From a checkpoint of a small transformer trained on Wikipedia: 3.89M parameters, 188M tokens.
Each number is 500 + 25 x the weight over its row's rms, rounded and kept within 0 to 999. Layers, rows and columns count from 0. Numbers have three digits each. The size before them is the row's rms in percent of the matrix's.

# layer 5 attention query, 128x128, rms 0.265, rows 118-127, columns 0-63
091:498487471524528485424488503465476471494530497545503553492461521496506505525500500463489532506495485526437515527490482518505456507516467506501498544515511492480556477500527466543494501518505515
093:495494512480519504514543488488508517497526439490488490483467458493482521536502558500499496490464507484523488486499508518492492509479484503521536542524481491480484534446481464538495442510493530
081:494498483507553570496470446466482509542501487512519456513483483470481535515522475507501478518534484513489522495482464528489512463500546505500533553554511545535506513495512500513510508489512517
097:493499511438506519533512474513463446532512493458460501478464472475499493509505500484537479504547472503477511509503530518522507493441517474516541471478501537517490455507514531552470488515524449
085:441502495541472466543490529481479515484529489442522515508437537511480502474500489516508534511460511555507495446480513540518496545472493510501510529535514490507501480503498501512503477471506511
096:538516498469501488507469485494486476529505522456507508506524542498473481512539495467517524550465473487531566448503490503524505495498502549443485501508522507512492496501495505519530509469480556
087:518548489500512495480486528482513464471480497473528503496515496474493452490522496520521485472492495540512495485520518508480498501477472482477494506511488444535469518459553510491533502481506538
100:500529504509522498512489486477553487501516508498485530488482528523509513457455502467545523485516490533513451514491431475520484431494491504482496501519449490551524528455483530462512507511522515
085:474540538480491520510499511490484478548497467513546492513482487507512546442512558487463508519514508484476453538529462484489505503506492455516528494537498529462506484536529537505487498517527494
094:485506488506497555470519483525479472484546532488479509547485513519523484480497482498543483503520467511508483519496507488471489482466456480494480474545518479487511489486524489478538460495479483
# layer 5 attention key, 128x128, rms 0.243, rows 118-127, columns 0-63
093:504480511526504466485508480520486520508505529521506547501448572493497480509493527484485518502501504437456528500504513552497526540496522496510517523495481512477523500513527491520495495513532524
089:521475474540505525515550493488509488509477466477450507505473545535514472522508496498544545451513526487515516505462489496524514527495483474502500540544491512502487545425489465533532511515496515
094:537498527460500549463529451485496502536507450511521484489495502460488489512518504555495491515586464504481471498485491502517540561503524539472540510491500532488493553479539485498473503451504483
094:475505508516541503521528509467513466510494485492533473542470516484513532478482475493503523490490506456519489531469454509535458492443499503511540490503440536505502485530476494552477484488485481
085:492516475498526499528510529473484492509451494484535514501494557475526499500499448475488525470519531512567496485474520487498504504483496510481488469505474519476502472491531508495523496532488539
093:485511506466470529507482518522505512485478532483530497498498499500496516524480540442507529518503509506523505478540490496472474444494478493511455495520548509523491526490502495506520521474461564
091:495534456464525520486517505467458498453496495470533503484499493455517464492481503540492536492535486533540515533559481505499482511474490516476467458486479447549491508496553517515555492433521521
095:487461499516505488472506478438545482509560537510545526484479510515465466536487487469526505532563462519491524496506540491470494484530473511474512530516489504508505494463539518462495487494488559
093:529525465460543527469504539513518468498521483522559474489510475478480551494520497460479522499518457524490474540513472496518508518487468481518511514482509514442535474491519504490468488495511528
096:464508510492440482498534522516475467503541527490502487530514564466465521478521509477501532491457476544527476487506546454485526526464484513488530481474507495491476514498515479508501467514439524
# layer 5 attention value, 128x128, rms 0.269, rows 96-107, columns 0-63
086:513473493466486527481487494523446546464470461489520538467535452508507470500517523414468531487484492494468504527489535518498562537509458462511480521494483499500512503526467482502512506491507467
101:487482471517503427550494497470519503530456496499525477546494485458473499472500498509489515484499508485494500491531532498526536489507533528539482486484472493510519526522539504491495438546437477
097:517516503461497520522507482550540494535495516451466450497486475482559501478520511523524526533540543513496520498480513510537483476498507454491515502521487476484543478490496519519520456468529467
102:474447473493530549535492529497457511569511516476537533498498482531515521456458446504490483473484516525495502525493496486473514553535514493515530523518513499516487515552475491507500526471522527
100:459483500541525469485498515477485490512489495511488500534469516514489501474444491473513527503514504507457508508476554479513487511548474499501465499454523503476551532531512515479512510488461483
091:489514476525477532456531464476494468480472514500531516454526495520499509505512452510515444505494500510473484488497523516499480514531461538534474483471496483501512552480562470502516433534492493
092:556512492490542538429501483512497510509505492541480451518514527554494457466485510515507522497499491473490503524496557485493532443459517485504509496542460525508452520539523471534510496483520462
096:544525484508478476520537482479468466481482476475503529474491493504514541504472508519510497525520546482480503490492528532507479563499505519471471532539443495476495514454467506505485505508514549
097:446530552523521505478507510539509488505524506526530486509454481460508461501501495486527478481487551523487541500538465531485512545476503511507513519513503474500540424453493501471529487498502517
104:538493493460486452545493481497493482525524475530468490492494488484470545528470474515460532520475501451491538474475470477529486490502478500512534522508484474483501508509523484508490493517452519
096:500507508499504499488519462476515503492516521499499517521523476509491480501450467497521491509528520485526507505536467519488495453508485531564541493478555525501499477515485507416465496533506496
093:502501455528491471500489495502498468520508462513531510460540523498548490487512511495458491506528488474495531482540455457521470524505537511535523484549514524481482541519498498483449517508448527
# layer 5 attention output (transposed), 128x128, rms 0.325, rows 96-106, columns 0-63
091:465495480545527454529558491524523473524464547493506505484442550510514501487488533519541512505479478498469517478530445514507473472491515495486504471515486456486490478515535457522498519506487522
102:478520498523503527468473501508482482495532510471487512451524460485552461512485486469472496503542509528498497492476465463521460510486485502464536509546519498548487505492481499496507539459544493
104:514482492527505471475520527460486516489552498528515560495493507521492499480513503500472489463479471459522462492475514488465483517553494500496516544441499471466488522504479492521482527555494464
109:510526547497469457482504461528492457457453511542492464474471515486468478513516540470529513504528470497534515510524506528536504450458467506459495505503464488484490486485497486524491475534460483
100:510546478479493525515469483509506482490504473460499483456532480474534498522563510506480490515525501557539522528516474505469483503456524553496559500501491507534478502479492501533485531489513476
086:488514509468496495513505512542506488486532465521494463460478509489521540490495557505485541500503506482515478530529453461513504500505557523454520533507497525474460442527487504510489538470490490
093:461486519534492478538500510516547492481481525448510517532475530485487495468553478489517482516515499555510485529487465493494528545537528491476481483460494486471524481470485517487474460532507525
099:475489507492519523448495501500521552511532536547476481511533521495484515485536484500522517461487480483541494533474499476486484446501469512507499477479529501507499482558518497514494509487451470
096:575492472466487489487474494512535539503453472505506499516527489557481497519460482500504507479472451489510532480459528505516475423535481463501457515508498478510473522531500493557495528479497492
103:474491515490463541423481523512457485493477538491521517504533474485551493459534498469528526502501540496484472529506510508491518533468500497516473510441511503504493498519518548497492492469537503
099:496501472484476499468477531519471484482459484477484459450503454514499529480516545536488498493492508513514498524507492503565507524523550488504466518506461472482452523476504521573528498487518539